{"head_dim": 32, "init_std_o": 0.0128, "lr_mult_o": 4.0}
Each number is 500 + 25 x the weight over its row's rms, rounded and kept within 0 to 999. Layers, rows and columns count from 0. Numbers have three digits each. The size before them is the row's rms in percent of the matrix's.

# layer 4 attention value, 32x64, rms 0.29, rows 0-31, columns 32-63
105:484518501465509455512510515462514496491545461499516498498476449527529487477493478533527505523506
106:515530471561540493474463500518521516529520533519465454494501510486506512489529506492525485501444
108:527500488471485503494514530476465560522519498505497501522497534428529488478485481543528527493542
101:467503513486490504531501486469514502519466471487559545522516444529478527520474504501518513505491
104:521474539525490536527473497516493516501488458484468473503488483529510508532506451474504494543505
103:520479471513502490493491467509460480487513529464543507461531453486522499480586470531467533488512
095:517452471474452497491483474473478455475494499471469528521519512506499476502512506499539479513479
101:518541549477524466478491485482509527527497489525471480477513512514534485450484475534471520499501
106:493501529497527520484485468489493482531513516496485461533569503510476530478536528462515489519491
103:493496525545513527466514537491460493468543451450485495492545498525464490507485505489472468507529
104:495524501495471509505496482486527507482552483467511551480501538487541494526531550508488537568522
098:502494518516481476462481496489490512526465482517505540477481544549485501474478529466452521542505
098:507514498485542491460498470449503496501494464475475489517458488458485479468500534527505506494470
101:483514491493485489483512549515438483490493464497518508517492513494445475530537511532499509517509
098:478497518508501455553485510464469498479460503495472497457472478495468498476506465495504486480482
108:517541503514527498517502464481503499479512535489523531501469511492506551514491521519504500477509
089:478484510531492497513486489516446542499528526489527479531491542505471450523493489480486504488479
091:514509468490522504489508491529488505534467473451503499509511508464498497460460509575489486530482
096:512512526494533529437495501492472481484469539498481457511513487484546498539517496536554508529526
103:467473491456524528497518548525482457516465555515510462468506473498505528527488537485483507490489
103:553517462507493487483502520501522509450527474499493471480540515488483531449491509514492441507482
097:495474496442521453474494488488544510495490483522524480535503512536522483494479509493480453459513
095:492513516533469532481481519522528471463481529511511514530471464524478495527495547540472522484469
100:490544491506479509506542516492500505463519496508466516509497451527517493509514493532496490512538
095:472488472513529463528455509507511470530514502438499513475505502504510484516499490528499489510559
100:485500478500485505515484485516460511461463479509462477507517494516552528477462510531531522519480
096:516469489506461472472481535498527476510508516523499531499504561488484524520494461514463478496510
098:495536490485506492495487532493502474476496519524498506558491497527496503461423521478492481516487
100:550495518527500470538524528494471463528507495472474484518468523463540514507513521486491511467476
095:506517488466459504509538492529475549513499498513508486508467454439498537508486504475491513505565
102:464473551501502517518522525493495569473508490474505512519497518514499509483513502492471496507483
097:523515490505547517490516486537481508456505518543524523492495544491547486503506491468488513513522